Weights of a small transformer language model.
Training: a variant of Adam for these matrices, 222M tokens, 5770 steps.
Each number is 128 + 32 x the weight over its row's rms, rounded and kept within 0 to 255. Layers, rows and columns count from 0. Numbers have three digits each. The size before them is the row's rms in percent of the matrix's.

# up: layer 4 MLP up, 1024x256, rms 0.0791, rows 479-505, columns 0-255
# down: layer 4 MLP down (transposed), 1024x256, rms 0.0715, rows 479-505, columns 0-255
up479 117:124159100140107149105150128215109139128053041170148156180120092118173109125110154134157168069071148114124116123127155150049096119174109131089162068136117151150142111171090111164124170100084198085152128129175143141150116113072146150138132138095126120121167137116147152161195131120131180115132162014138119105105078162131127180146128149160071153192126139106152136154199098123117121137144116126154157105133076140116101124167183164105101151115102143117125112159126085135195110162114158118107085125138176200085168097146100136139146157111181109156153183095156079154120123104131141125119125051124168086105150182061130129103171179122122163152156160116138170156162129127134079129147115163113107138106038069167090124149085085112117118156114148137081125097128157113189115145143150
down479 111:154166165170073135128112155138129125161108087116158152099084096106123185059166115119109090119121126186075161169077129160119119112141090149091182100126141067110116150105181130135081132131127067127124161167123152051175150095122179120090128200078127141112088125155121104135145122117137182108127123143166165087115104167106155105127106127143130141136127172146107107102142162128102152148184134142135149084079122108130099149174069163114096121161153132135161061113087181102123100120102137148125138145108100118130134127148182097157173175113144113191132159117113079176097127151166180165110123114083138129114094104112180131150146148129108110072131175096058146128150131136149115144168245159178172171107065159189138112108130157094091112107103118055170085095114218118169058128174153
up480 093:152140171092118178090125134179148175130077125117068136169127094106147079166203132082119119201122090125163066067130160147142162120112133159128124183132159150143175152161102161142127171143162104115130111109127122134126046106130140143125133085155137141150074134118126116167167119097083103086106099104131138174115108144092145105134111110124138134130112137054169070149095157156077186127171136104168156133123119167114058154114172100088094135139153145131166098161184159172124132132136045168180120068126125191097085191121149154136150185122182095141114104102128102147127124093145151125077112098090131162090124111092120020104121140175129172081084097133135120156112129234130072086136117158156133142176115072139127094182070164129158121128128184148112129152101129106107099102130110
down480 095:131098126092179095184091177147178068123134125158075124119121167116143146137145105112071108102073157106103151136151109137084086166110203054181161124092093134182134103140115105149158183155121094171150162083113095087127127103127200094163116110073146095106134125073142116098118114140178124155136084105138155090188133098123149160135094105101137151131134108150067108144110097073122114142172118083104135056144098166184120137142164088154025112134137161169147101110108184112170135126137119085129142156165159163127074081121121070108124176083100149134102177096075068122092179150122147142183194152113166081110138180115114092212156086114063159107112167161129141165085119165148118096114149147148161136129137098136124140176130145120144092119130069152074117154154141161148120148128131
up481 096:249119110155076132157098107202060179137107165163106199132160084107075086148126148176114123111127162166114146149170111097110137133121172150067104113156129066130110073075120128137184125173125127094107099167116130138127125097099126111168079079107100081109131143132119115089104115144173133110095150098122115084155123179175110106138139174141028156099086062146133166060086121115128122115070118157123146156074125120094176119118137141151137145144121116107107107098124107097106141166159120127121136121148124161163117136143124183123090151100125138086141083088131081127084157072137099140162118093160157124173153127156089138135090142124112136066177161137067104126166088067062122112167106144085180157179124123163125072062061147119147166088170096163138101179168126152103127110130129
down481 093:182077104129092168134056172072140161138116149125156160053127176118118194110189140100130090126118086113131130108151096131146138066120142125168144092134129151121149125137102140082197149149104099139149006102160129119143048129110146146113139127139145110085148159180086105119088158102136104105094168122202141123129139099093107084040102155133144159131134097119127119112141125124125137111106139135103119147103108161122119152102169175170168211131145114120186137129137110090144118131085122101127170102166165111135129142160080090148129102139122141146137135156143158103112114127140062168061143064075223194171122135116114149168151087142146135139118133124107040150136113086157151141106053164131147132106148145142151102143151131137144175155173113067135117161146132156118217199124069
up482 097:135139080106122107116146119143152142174120097077102154099140121178181135131174161194147144140122078085070121198150125143109123046109080117071093051177163174165170137123168073152102101114098215117125148146117154137150121130134117131129191124055089120135146127070097084062159119180159167146131129091166134180157113140148133157137105101142143151153077095116159144100112112142095090166122137079131104159106064164119119136167159102124114196129111131119154129041147106155131140144101148076118099145138121171072119110128065114125164193064096106093060123115130146154136195139125129113141137173142123106206069126120091106132158125137154161149134186155093167106111126158112070136151091089127074115141151150163170126127096124128114180180086129100097127137123077173178116143130139
down482 098:124139145155071115125181163194117124156109032107134122100138104156117085131153131129140135097104178119098149124165083097163126158127048115127149141188109111068104157135100150130128121114089165158165199084172206111116109109096105127104115143104134107163145063161170078125171066147131095127159126084198160116158088101134109129166104128113104082134164114064120102130156102095103099107133116108133129167066066125101076105182101104154180205095173152144138159152115117152161192140127137122120100119142155126093149125113065115096112149117127097105101148115137110151104102132106118109135105185100147094156131175107215097163162108171116125202121137134165107062123141140165139108092187156108146165184124079070160123126087179139033144090140100118113143141165133127114088121122175
up483 080:129159150135071169122119132152080135090142109120106121122185080110117072113154131153120105156125134110130079145139091141096128157156102074062108150137133138135112078108093112174106116136120168191165139112153175181064148136145140124061066151172123148171083155113118100120087083138128104135090122098097197177145144120138132210156133132138110133162150113131122117139149111101125154115044094135127148148131136186121119109180180127124077196154119142108087135168165101148111137170140149096120118088203124096110126119164110171091103182075118113122108110186182117130099162079169112096136106165142145064163124138109126110172053128121099132189102106102098121100086128113042074114202112151119180133172116127186103166108106133144067214143168097124129065138171124163143120142085165
down483 085:125123024146078124183080145107105146167118124159179137083145118110086165129126151108110152112088132202096143110133075094117104149111143122144152150117094122171072102151098124161157117131171132128131123135150084087085113152182156136159144156082167158131110178154139117090130116162156181098171122093110110065203144148091089113183073116135127083184108108134133127168136105114059134102125130081091123107078116118088168129148127072163100175135127128117170132107141114175073183144055149167135102137059205128153135106106091101121134121130143140141085138113103147079206141136115139169102072105169130125151010135103066084111140096186126124147106172164121153165153131193147137158140140159101138181143098109121116143138132095154151122177125136122071206130116141119150090114155150
up484 109:190155134076115169120076087132143120156124096139170123133119100113084093179114121131145161115107131083099146083149159145099188091146125108124131119156081111150146102151132136121130163149100128133119116164077130144120056113140100201123117100103169163152151100062101154147163127101182160121105098119126158136102119106094210117063132123139141171161149177115129154097138138137124053139054166127106149172173112128102132118161137148071084108150165153141127143148219114098100126134085122110075072083124137112139052152132144143052145183112115078115077084169093132119173112091165139130118160127134175137146140186116082126120164120104191171158166124138081145125117155197102096168115122166098062139162154119132186181047099102119153117146202127082063141146138123137099089138082157
down484 112:196173078203112122130092131102131085135140123177189173217111115086153132143149127169152119130124144124124192125107148085149164096103200124141049122087113063110085093102108156125084148152117119096129139132135119188153140132120094126127125095093091115126092135107087137083101118124144160127122131118110132100092163129090107117119125116123188128150118097114154181128153103122146076157151148139159087143099110061159134086106185189149055164125148170174207099141156121100139111150149072063150153154138100115121150140207121131132149079144076113163158164105119168108071083115165147141132097122130135198082168101143113071064069127088158119146167154099194139129144147081162085086109083127092124102126111173111117154124148137076158143137144114080191123166132137146137126122190188
up485 113:136081169141110142142078143133158098080145177139130092155153130115110109125172166113130056086138181181160161105116157120062136099163137108132145081138115146110117095150144112160190106162165207112183150046152141171137106081104131135118131154160171130193142108125107140100121119130157141123115158123093150088178097142105130140128160123093099109107135129124114097076157145110144120100152192094122120107138089107127081145116163124097115180207120170118123142111173019159152129165105118132074096066136121106086163167111113164054103106050108113118133113177130144107152170118169153111137146125123162185117104202121143117106131214148102062139104152156128198142137106138130098065130135087177129101138161120128122131170162050076110114170089146052084098154119116125160113153166125
down485 106:116110158109096112174184159150125125130147132117093105086126135100097089086191122108146180149119172097158093133077069172136131113159130140141146153093172110098113090091167115143144136105089127151104191123100129086119159121126144102128109085175093143096119138124137103127131145146224182127142137092156145130119154129103172139156103134077150150062081087129134167116157127162100124145138098130064110116119131138096062132106107105058141131100178169086142083119114173145203191172153145114134062180132091136138134152147149130196155097109079157117179157102127147138173134146113168146115102144150168138157143143119092136096109066123176121152111132124179072185089148102146073184069199116120146133159111106038134115187191154148045118093153108088136046113121135150103115164081122
up486 111:083202208144128125092100131134148144082100174102079126126176134108171102145107159127194062148157095144123171102092132102137219110110082101112127098112115177113119130185093170115168101115101099115131114058118164179117123145134143132097125066153151120218129143070133118123105093133107093185091145051106122134102108155137160155138160149111116158115090132107149104102145091086155159155098230131115153099099169121132118178166161175170109146101120163117104177150147104155197170128153164139148111102095159109091169125155070125122115102086106120152094153106122200090110078086175162085099135137127160130141149192079167126139122093140133079175099142151137140142111129110082092169135138114135091137189163164136122100083167146130069119126127104109107073164141105141135097132066177
down486 107:116129080140134150095078157180120079166094136173141110134130122193125173133124136130121143146156126065108128126118103145130163115130124072155066109147086168055206124116126152153204187179096121127093188141140155064079104140162144097140141082165143171165165149134132139152170169152107148105195129154177081128060091136118151138107115191136170153120099071098151113145114167111145154189168107131160177122115112141078133134162167123099123146091158171181178080091146159152148128125094091102147138149116162152143097126150094107144129098110201116135134112139101144133177178103154079150146148155171138089123188090094176172080157083156137132124112113115186101207136096162172114121065194067106069082126132114080141139142125153129098157130122093115149121083175150130125075126149123
up487 102:145156160120054163181117113139188141174133113157125156122089125166135161165181121111125117116156123195091119092185178101145133166100115118094099070106095143141138108126112126164078107148059095152170086152098102162102129171167138149058138134104124206085157128108160182056080137109120116190131199082118149142111138121148134083130163113206140097143090102145084156145148111091127144124142103156099103102069095128130108207161088117153116125132126168129061110081175161094072168163156178113131138134115107109127065145148103138086109112030102143099192107118156130138152099087115175127151140110175129050143086100156088071078153103082186144159123129114147162118151131139173122118165105143119122103139043150135131125122117155113087107143127113101141117154139151164089106126086137
down487 104:112139171084122133154164151071101096130124145094133162092127192126080167128153127128123116149122172096214105077098148145056118172129122102107145134095135167191104128152142147108123077100124110097120172097160135137088088159125105145079128141144151168167088122066147145142114156179131105140156124127164179172062137106090090116105115098135158127195139161159141132128104102203122109137084124173146135094115106085114102150141116172161078086124127183127078102122124148133106142075147133074159132167144159119131129105133167078220204147141141122102106172115175101164179135158130179059129141149094075134107146177117146128132132140144087163106148130158154093124147178134071143167132078116111136097116209163119123139185158136084100152102100089197154144101199122097113076206137074
up488 091:136114114131110181139124132130162159157103169177124167053103118141155173128171136066116157126138088131116162087098135165119160092095165052114098058081110139122178147182139172118152131141097165117136115077096095141142130105147153121155217138135076116103189160077131133107061156148124156119108158121172180137082130125092226059198133128146132175137127196175135145106062115108166126163133154115092170161107099184073144060142159139143068144128124202083116146087154084136183118146102069166124128123083143152149129144155149123112180133111135154074148080155144170132152151136143170163148118119134152145045116116108110050118116125132132112077130148167113150098160118111147115112090099155149075126110097123109206166155102132096130101150137170090118118151138150134118092153126127
down488 096:151139129122166133136093154090099101119135134156080131155092057100179120146114181151131133136162135124136084201131144167112130152184094098104100119129153078122114082131144140109092152100191139224129127102167179155105194154151137121099057144152185118139070130119098130179195078098159127102152132170025087129113125093140145172153162063100093101117120167146052174101198150115056146203117122063175137103149119135104122139120144165088119172171148152123097077169118117126134102113133155111095081141122150139087119095150136143156085118093133129160125177131129116118131134103104143145124167188144045077172119161150110157139101143168098138124194133184132134119131153138112100130088106114136178147081126112125078104106067124136138131179127182136087100158154116139151115098164172
up489 101:144162075110034119164134168168111145137058095129138163118073148122157110161082143105097124100142135082125162159146106136147165131103184140108132099093139143125100106122148107123169207156147134178131124122090120158117163152127146146108116068079108093124188111138136107165113092167153151029140169143103075209100106102161139171103178133143122120103137172082112148096155124070088065192158125087097058133158039131089146126123140147147100113149150168100193118083199127110124144145128125150133155151095122104085116152170090174128152135049148131179094065167151107153129189122149127105145150089107133094180180132084121132133143195114138095125139091138072131143134097122186138087092124098127084130132142115076189153156094151126141147131100098100129120189118151129128083119127168
down489 101:113064107110082094160156183074118091111174124172137113093118167177113117096111110088098162145129141169114192145147105131116167138109058130084111105082126163163081128144107123122144122099127140132126125136123113138135088150167119136141138147168180147123120125159147159150104125176133182121102152076102145135068140165122161078085126190180091109140130073108137140204146090114092177119159127077184101161132121164125121154165110096068068085121140151145141118152169134156110111114132193090082161060119153127118060132167151114111109116097161110130128077124125091097148193107115106089125175088115125162125135121129162141143110090094114143124116092151128158152148102114100078152112023179173115143149116055096159204125154170050065180163096157088073155102143074087155126161155105
up490 109:133154100183140102135073109105122105132156096136142091132112100192149094124110139099134106176170159207171166162165107161095137110089125118138074057088143102123095114149141088144123126139161115130144177124098189159157091153103095079124091049127113118167161129111158097096159033125130192159170139141109162125106117160207207151124133120092137156178120118109148149197175127162104132163108118137148158139117113139109143130111165154094121112121204149104115155122153124135102151133139110122177056161172125090080070150149100151068115181147092148118161139083146082201120082166108122040145111079153149167148131093089116126129117199110156119149169135108068140200164126075103119174093104091137111111137078165130064157176150127169125132110112108100113132134106131143098134092123123
down490 112:108111118135115155130101121072111141196165095132127097231178153142176175174112105094142132136115141153165155124156116156106075125095099145151086045107095224167162144201153136155121022098172136084148142213168096156133182149155147123133085041124136110188138093097154152127099194119110133148105131150119163138147121171180130173138096095110143118152120133106148135162139134135157158142119104124020160149154161053108131142118095108153168115174129111134130155081122077104185179143113073155127126145140129142165102086076060131103151111096136125167127142136158111163136150131135124109117116131131160140155155136119121133112120112103165114093128094114095129113155087179151112131127110133135196137112151120100138118048146087105110054134092179098089119116149127111109146166161094
up491 093:086105140115153165165119190154113060101101086129151097178147135118155113084101110106147141129135126106189153080096132122119134155135131070129126147113100146156195162160085099114147093124155060108113177123131121125059085105159133143152140163156184089131185117096165108118104131108141180163082127128158145137132059095127155108159167134144140141132159164091132132114120106110145082087088116101075094143069083123150062159127141139152105156155100133122097183122175119114120144176083129155100052060208188155150097094142136131082136170094125135098164097119157140112172078200129172102181050147124142136118130155174086111126133177091137048155143102168151134169184116123163112105191092105093151099154121103141157143124153190079146135144100109139076154089068135185155116137098116
down491 094:143123110127160143137112143160118091133097132105090102109054131147109177101103129160075150114104132068167192108094120164166148088105156074094114103074102122129112174106100095088142170094146092129118118102064109144100142100131130146135141106139067162148138072098165164133132168133115081088120161119138116100068129095117192084169185182111155148128161181122126105119109110178165122166133105093127159124090131144122162181038145107123252117058171048073082111137096121159137125086073155105098092153140106119121134129099125157147107162090130153115150151116061140098159132132106146174167099097192090113126138129125068103096164136123103125139143141119090131148153141138137123124099045119132112133095155101116130075130196120141137144135152128115149135096144111118114239103084051
up492 100:201122119109108067143119065145118130130176134165083093069079111100069090112105127131123153067073088153098173150167186147110117114167144098137167141138097120132172140114111089111139115109143118114143128124119117124153106130159143090153067125083140156126112138133120119145114139119121143138126122123131116169106136138126208162179135112130074119108102155105085165119086115133162085178114094117136112148130063179113092117141153145164123140118090116122106148068191151052129150200128067079141095114096116167135120128185121141129088111087156105113171066150153117128172122095174138106173142134175161102149073150137104152071089127115113160232133122122117081136144122174103143108200107161031104104151095088099148084098106134128150205183159111080105112124159157144125132150053213
down492 098:156131125129067061134080146128114183104134149154116198123135068142095190172103144111082093173138147152155063163189069132098191140101193132146091133115158099136128078144145117095180137175179120113132140143163091098097173113141115148095133061161141148095176182172122127113088130112174124138174134185143160134162133204088111096106081121103137089170115146115112146067118126144114161127119098136115161134128175203134135144073079129124171164091120071101154139138093101119098128094112078147104198126127099133165139109128163106108137126112123126101138068110076159134158172142087176138104107104144093080078135092097122165130134050124081111165160151146200185126146125103101151187146136134108179126074143146160140120099102171130135128171108124124137146118123119160100221073105126
up493 104:230130166121057090188102179118161109130107094133056067146123148102100110139150142132148161078171131142088142111113166163150155132116115091142102103151123145161120059155089062136099121120136128099177164100122080135126132116099175202139109114177082154120102123104134190136141057142166056134195120097157144196115118108140126134094156110160050100178130070071140132177128108106130109141106131086124086179085121090106126131131126117122066162121160159108108148155091127111109089084161078164163096113180141115149108075077116123114098123109080152141110155108136146200177105133128121088117121070143142075087133178136124130103142105096135108129124163094136146130144194190129070147109119162163106169104131140094130199059091132131121159118097111103087166104115138101076122152125157
down493 110:116176136077159113089196131191120100139107146127103119139141068130154153114148190139147118094134138169127093139128135149155086117146113130122185090191124125150139109115076113140110106129089064126214185142153130176120163107093125107152138096128106142147113116115064133190097087140144134142073118130142115109130093154100082124117128156126147137070108090068060138126144133107144099163162068113111147149076098140092148142138167156093140180138134143167109143108160167130139176183155088125122148110143114136130093109100182092141166138171183104151178169090141095084103143153163125113129161081104060172127131097152154076202147092147091126199144030130107116145056082122154098071124102118084119136130096050149107106114049123073111131163150109178086126173133170159116157141090168
up494 103:117147173076120127115122133145166082100166141140116124156140084153194164165105154161097167138116125110091125148127138155067107108134108114090115127115103136152117121117137120145155059103159095120171149134127083147161088022166113127038167062144158116150147098134174125104092088145160154138117076131187089170127115158126161080121074072174109114179149124084143098132077119122099139092108198105162099172104146112099044172155159135148117144105174124138169156114130078118126157157126104111108104097141164142122120185145141151097126164073178096164122137125187092145173158087092107159112129049162157116098106157107059136109099101161131078096114186179076128162056159184116109110158127118076140127079159106141136149143126128097146102131141122119158046146077112130093126065098149
down494 102:142141084109160183105127140151172142086157094145055112156139101171123085107104146151177103176132104095146139111173140139132108152075163133109168207119090121128075143174109167069144140149171123139187137128086107104167089093142094084140150086216144220065117049082147159165117120119159128122141147126117125156104114164175086161166122122116114097133112100095101194177129122147112142074089133155091149132149154128154180117112176109133137081134145132142147130054113123124085072124176145111119135085149129105096175231107112120105123123144120154088127147115174156147079105173052147170175121118119055184134161100106063165114085108124111078098074106133156176126129114178125156092140099096090171161140114117097088118159140149125108139156141072131122105117133131148097142171119099
up495 103:114089123137145115086120064113162121105099081136153121164093129147112148153122124119105143173116102119105149172123065135167100169174157121154130147112171143132138140174122049165163093081171132101188150133125157189125048125099123069100142128120135091153117063114127156090160099146167151138117154131128151124142122125089191117149115140080104135117120126120138093120111085165119113068153155169127162102093120105178035154125226119102096196119147146062154175137125125068100170115147115132143080101151156208131117182071172120135105145107207104174098117127121117130110123118158177100137158126103134119122172140183110190151138187175172087122149106126083111139132098204157058100131112163122151125130132114079175129143132156115167150175083071122110154166133090073107073097111109
down495 102:164125140125081129152072092176104112090095135155141133114138075179110166110157099158082088114119187156047128082087098082157152144096047112092154101156101114113156098148145132104139115097158142143105170145174098122142151141155111198138133155118104081169144098121157119144093134152152116142165117121086117130138144128132099137132107122102137166142132152143140098101127129066116117127089155144134165132125131182131088140099123167063192164129107103111149103135091155166064131103075156106134134107071070120140127067102165107140158134093131113086080172147058089168104176082174128159102094153169183077132116171205126121099150147075116055136108127164094176126151126158112136092097155165094190064113146229194149092123096114161129102152089136123162139158162148118138165068066152
up496 096:140171091126128102139167094148097114155136141133153135128137168132152130130102151081137065179101069075203099131120126145062155092137107145162191141122116160164156111143079104112109102117139133119157118144124153118117113093123108152138155144162153073143121107085148124145079102100113091164107095108112173116065109144072172142114114119109138103119114166179124109194053055081107083117090131086106181159121136129101134110146171182144118109120099135108165136071173113132122185126129185068181141091172114141130153125143086096161134160119121149125096111099085079144114142047184137071108114128133121107172095119141123156109162152064149119176195089146096124181154122175165128170126089162100109116142161129116184114133048063058151182110140163080114068196105182125097122071125136
down496 094:111150169146114167098201134065150122079094136114142108105182128146035107111128078095160114113166145199100106166101115145111093152149126135160105121149117157144126126168118156118121155131108118150118174130079123125105055162149119116154116130052164178128133131146142183096229192104132116143134146159132137157143095122137106131154211125103107121094151090137075135167130146147094114084127154151147089084151156165163112185178092154103119144091131131125134169134098146133091141142099156164130108137134142167164164106139146162067125098141144153090066099119190100179129122105133088133145100099123175182122194165149123132110086056171121173149101102064121132143150132079124091080115134101174160151108167146097117129141194192165151063071191147109156126076098149081055111126125155
up497 093:155084140177115126135099110161104120142116151158186139091117113113145136116174139091118104151148111136140151121139102154097086069136184125125101110112090131112101153158084159213144123160133195189135140111168106166132130132095098110160141131092096123118108146133109169063091042089085147095151150131160093118140133058167189135152123074124034090105100121154065089111148120120154063129151135128125107131092127155126062126108156124110086109159146147134111187149122138138125165131118159111133062129180127158102137094156131118097156102128128099170128163144112132173183179131124180083126110125194119113108121119115150132102071102088125100104089123100120092166083079128162132042179048127160165074166107123181110155139077106092081186191153107103041106123125080123188099135130118
down497 097:171109138167080115097131096181142088127125171146112072179177146161082075173168148144090090157139189135113071104120186147113115156100139104106083117074167083129117162117139150150144100171091101115111114120117134160111163121079144081115121133075126180123120152091177144133158149143096139072187135104043122098046111215205083125166121112150145130135096201137151209184123139138104118127119105122121116172112137092110089146101091094092113215173136151161109191134114185165128139112072122143097138133137126152156116102105110115116093142082081125122130115144101120077146098081113115154107182125088144132149083146166099206134151155089173142105139163140149129142150143166086076099108125101172106158069147143094163123118137136161176115170125145119142116119167103116079150200108145
up498 107:136118142118105087093131150114112099097173139143145138107116121220138181121082152135197168063136116192014099170146157164132192158120085092146144139144117149154170090163167085145139106090115164079154132120131150155132077101105127166120200110100168067113098092076161097155105124163100096096081124118115174159152113131119126132094164136116119047107136116136154108095130101147134116116093215060179097142139116165155137083124146141118114106145156116149128078094145168097106129114087118127134143086168129215114128126160056135118126116125130090132152127153135153160124168173192137108148151072099140098154190139129094122118124122105173078115146133082159164165120070142115141107118074116150106054092095092116206160138142107106132116176090096105088150108156106118194109162128145
down498 106:134145131136127108132109117219125100154088099149117121093143143115136139167074139168113152144120162086143189088136080097138078090116091150107099119157175164097142162105140053151115181147138127113087133208130124150170150150146198169071147152170158177084174066119099122125129071132134164165163146094099093134133102081128120119082147153182129080117141124175111122169097161046117103141092138134111093076134159152142151110114135140125152134188120097075102116118036174102046137091143208197139116073161136104106187180084130161180178118086107127124120154128106088150131123128151116110086126138144117123115134118151169109093140100126141142127119150142158146203152121161133210087123131135163157150143143159140168157174085124105074128142123168084083127107119114129083171192104127
up499 109:137132101102134055129139103133184143141099137120129070071115165161125133058124138120152121131121070096141148113124165137091122142125079096115107103143107131212199102107108077101192159116091156179172095127109128123169082149137131128124130120132154185114121108117121103107173143118139141058095123111141151164124112125132191110122177055093093124122110138121149112154087144060088126142094147120089095207152145147138089110114093071127124138155109131092105154121150116112116204128136173110116097099172109172100096112111058159081113141118077132118113094110142093149184082111142159095135183132103149048186124169124100134132138182134122156166138182145133125154112094187161059120134058136117117062173214156029190113193118147113095104136112117100110150130100118103109125137141160
down499 112:116097129148095126162149142107102097083099154154120084109128145153085147109087079135113125075126143088197141136151144073154127133087159080121183092104119195086110113127150133130133076136092122154155166103112164085114154125107137083177143164124142107107143127097134081132121174123092097074124160118159119084080155133136104115140138164153141177126038177135113047129085161141137180106097115093106136179100094165115143156217130172126058183124121173136054124132166119131138098119146136139170119130087143144137175127084155139122141176090166132118146106115091124121105126105129151071160109199153141113177174117130118157102091124155085166179122098087171112144112153127148158190058134128165153144038172082131163152123093132059168126099171106170134136109076113154094044150163074
up500 102:119123116140116158156120075162137172104165096169162151151058086182149142127088136107135184094115101142109179081146087114109225074108155077091127113155086136101121109144109108140182109124133068188145134158098143131051131049090139121117127073134172094223127101098145100086096109109162158136124151071120155134129140115119152107107136103182113114097148158079161134167143097123127055120118148098083141101120112165115085120117174135134070123211144152106126172104148015064126145181125133173121102130156166163117121121090114129084143188115108125128086113158107147159159113125134116125145146111121172091090084129136047093142118126117155125166133142126119156125177107124080100137112099117133077095057096117108121110107127089128121137162160090102098146153117107057130053153138165
down500 100:168107113185144165123121078125117112114130130161127116129127162121110116150166120145146112196114141090146168122100148055142097086098059124137115083133129097047106104062139079193062128057150094130180174115112171174128179156135108124152068121131129109122145088112084116134167100119123166179127126079124155158129144110148088096174067105133150073166104123166137162146170151164118103174121095079132105098152126157154161138161115173122148121152147114068141115199172101133077104153164156133130120117129112130113191114105198133096128098133141156093149191175144095143133110169102075066171168190194105097086148104127185104158158221131138113128116087174153128113112098174074137133122209101128154129084117109105163152100108166102179082090097170126141114133091118149120128155138141
up501 094:188152122146096126144148132121145198154074132184123216109120162121126105156117133161136122135107128149093083128122162180189143107085079128117101112120133112155134155165175153165109097145092141061163127144112122136098086128121082120121178116147095133118182044122085173147097095134111189102144110151097128196172074090150137158120166058164117074162101121157126121145092125205132103104127119096103164144102134104161162137147153133099123084151180124103053084140157091175175127084079109119153121131093165101112088144171135177107128114110106122078128143084131128119214157182161143152070164099180172095154152121109094137146114156106156133102141100201127161156106111169077151098107093083098105133113115096153066153072095123127092112107169081106150082136146157052166121101133100
down501 096:116196119144032106138106132109113181133160126079160147127103139147130132190153120097113155137153120132060091141160124188130194104117125083097121143133130203057115116095120118130198122128130152069138200057134150053106124147148102128152099127107144133107133075137173164166136098132134159119236141130126105121099099089114148129127122128162120162136148159155171120149117078150124119120172122160158110059092152185136092160127102102091114168191091148087153164135100121162116178153201180105194094133103131123136141103127191115142168096134131123166131098119131150059124139185103140125110076115130145177166148152092155157145147114103131139163153121166128138110125136147149122096113144145208159143077088053110122107165171140127181093049132059107165120123130083082136120145125152
up502 109:160087119164133046137133088127158168164166156137068108112145143098159137140147168141165091156129151130105049123134139105125111091149139132135110090158059072127140137155138100165099114204095160144183137137128120125175136139125104058127127116072120043119110139101098185086112151117108118165093115125105089134123090181070137121128151163145134132093120110160130102138139115129146065167125171105139102177153098137096161144202166134122096152146100141151123117128132176055159141109079091175097055131148147120076134130078113106080150141147108111103142158112158112118134136101133131112100086103168152067127120131187104127144139161108111112105093105116142129178187082133088152042165102081109132111187158155155169122071153099108056223127116104134116168107231116127155075100097142
down502 114:138149112182200178021146105119112163133110173103180084144139185117139144123156176097102100173115150133175135191116142142084079055126176121142139108119141101108072143153119119151077127180136119160160112097158135169168153112125046083116099122082125109152146116137124138071136097116075132150175136120157066161102118126132153110138087146117108118108098114145104083078139118179162121116126104154204094096098122121133122091116177159089137125073161139166187102149127102093097148137107058119086109156126102124134116142100149087117120152102126099146083137070149117149067085185099066090107117161209123174109149143119096143097086114163096145086148185073118183119121101128133113106149101071146083116141077146163117100133101190098147151121206160118117125131112130096089196138159121
up503 103:194161128108090130154099098138121145190068102160085108098113086128088093098141151134127115152110132140145135138106132114102144188139158086118095120082069131124132105124061127140146061134111188139190151145170070152098110205174130073162125120139127168143114125054061143077089110104122123139181054056110128104141101118070117108153094154210134153118114158154145108133098111171134160084156122141148120182113091155115073084200134133093093171088111163107101118134149124114116119109048141101153106089113135183124149109117149110106085135090118100079167169091147075129154137156128120125146115141151129118100099160099115130171146138110144108174096113158170152149159080133118123128118122126025106109125070054210159115128160146119088149145117137073103088067139124151160102113076140
down503 100:115137123101156146118120095147092164155110126136127081158121142136128108143129138167128091138106202125088146186094113132135158083094065143112158124137127157123119118107139110090081154165211125104188194154050124155128176162150141093177099154131108157122101173058115116096176113115131174131107125141096093086102079098164102146149112107072139152079165146095154140145124124215085177131201180097135123147101169169037134112081091121116089126129113103111139120113123151157094133148147109132108133123160133176101157125068159108138129123142161072096111109092176116096054119084150130149097128150097140170125106102070133126107125106164125080108123102188085153123139090163176133132084188095141110133118091109040113113153026157166157071143137141122122044137112109113069131141105158
up504 106:106134083147122184135100106147114124188186146104168128158115103141139122101142131068095122131124126095180071164125175177118074070154179119131174052131151150128091091074069086153136184149117172173155155114137164112168150091107115104120131094093138135209135097110147109065160119120158123135113140088113116098103103099110117095127169104123118153128072092094136135123171129117116078119132168116107131093125073162076175080144178105135091113118147180110163141095152150116145187129113117103124089168146131098069133155123058102170123181135139115147098127084167124113167186106160105090116066151218129107169140097165152127099137179145135129216160145174126107174176148183120153077117063113149122100164177147117116138138054126131151186122172148104075118148107085117120102179131139
down504 110:137132150111129125157105130121173099072148090053144113047179116099138158135154108105088134124134132147139112153108176121143082144104119146113137185141074109165127137159072122118144121123158118105147101117183146161200079132149127065109141088127171186170106177115141122131141092116147116130167086114161112147183121116160116123092049141136102104140117125129151105176117065113168119157107070150155142111157146058093065097136123140079108090112134134130096145165067166104151162119150113098053192167110126070121126075171126130138085110086204195176146157111084117148121148102063137187160084122160122164099113121088074176123124067115096160112151073085139129157109134151131128115102108125116149055117131099190123070152176168037128088133130126127148121174118123159099116165103097
up505 095:127159180176078138122140120162126146127095095200139136190118076195117073121089129166185165127150081106138099137131167142104144198131113142130090166110181103127112136107150092181151155173151060116175131087115122155136164125126137152171126163121148144200177152132159082167145097131152137017143103118151159158129035170142154148172196077118141124106130178119103130126158138156149153097101153123110096116161150081163137147109153144111072142114116158131080182100113109084096131191166152136137093101113161131178190125112161152086190101124124120131108154083214163145163093047125125132129119127131109094208110174122133147109136210148146129127149128104109164147118172118105146110138088097139129152121131153105132137106134116120134094094056127074147076128107109111106103118129197
down505 096:190102101172101127115125088111124151179121173118087110127154144159182129161172133165132123118136167098154126158109119178149116045112154109103120090178136144084110058108133144121116118100091163121129091167107176064161068065125088097073128137153120095121134174141158162110140095119123100158149164140112116087149151068153093130081142190196120132175055094096123154101108118126099100052180081131156184181093159121117184151114127144140128184153104147175144106109135130079171173150099128091133071167134129125109092148104094104150144162106143101107113143163092141117067133112109113104134156119127135129104135089191151155098105107169148122166059160117129123168109069153125068173110080155149101043166142088169108114164139115134087177116142051121140150149080084103076098112090106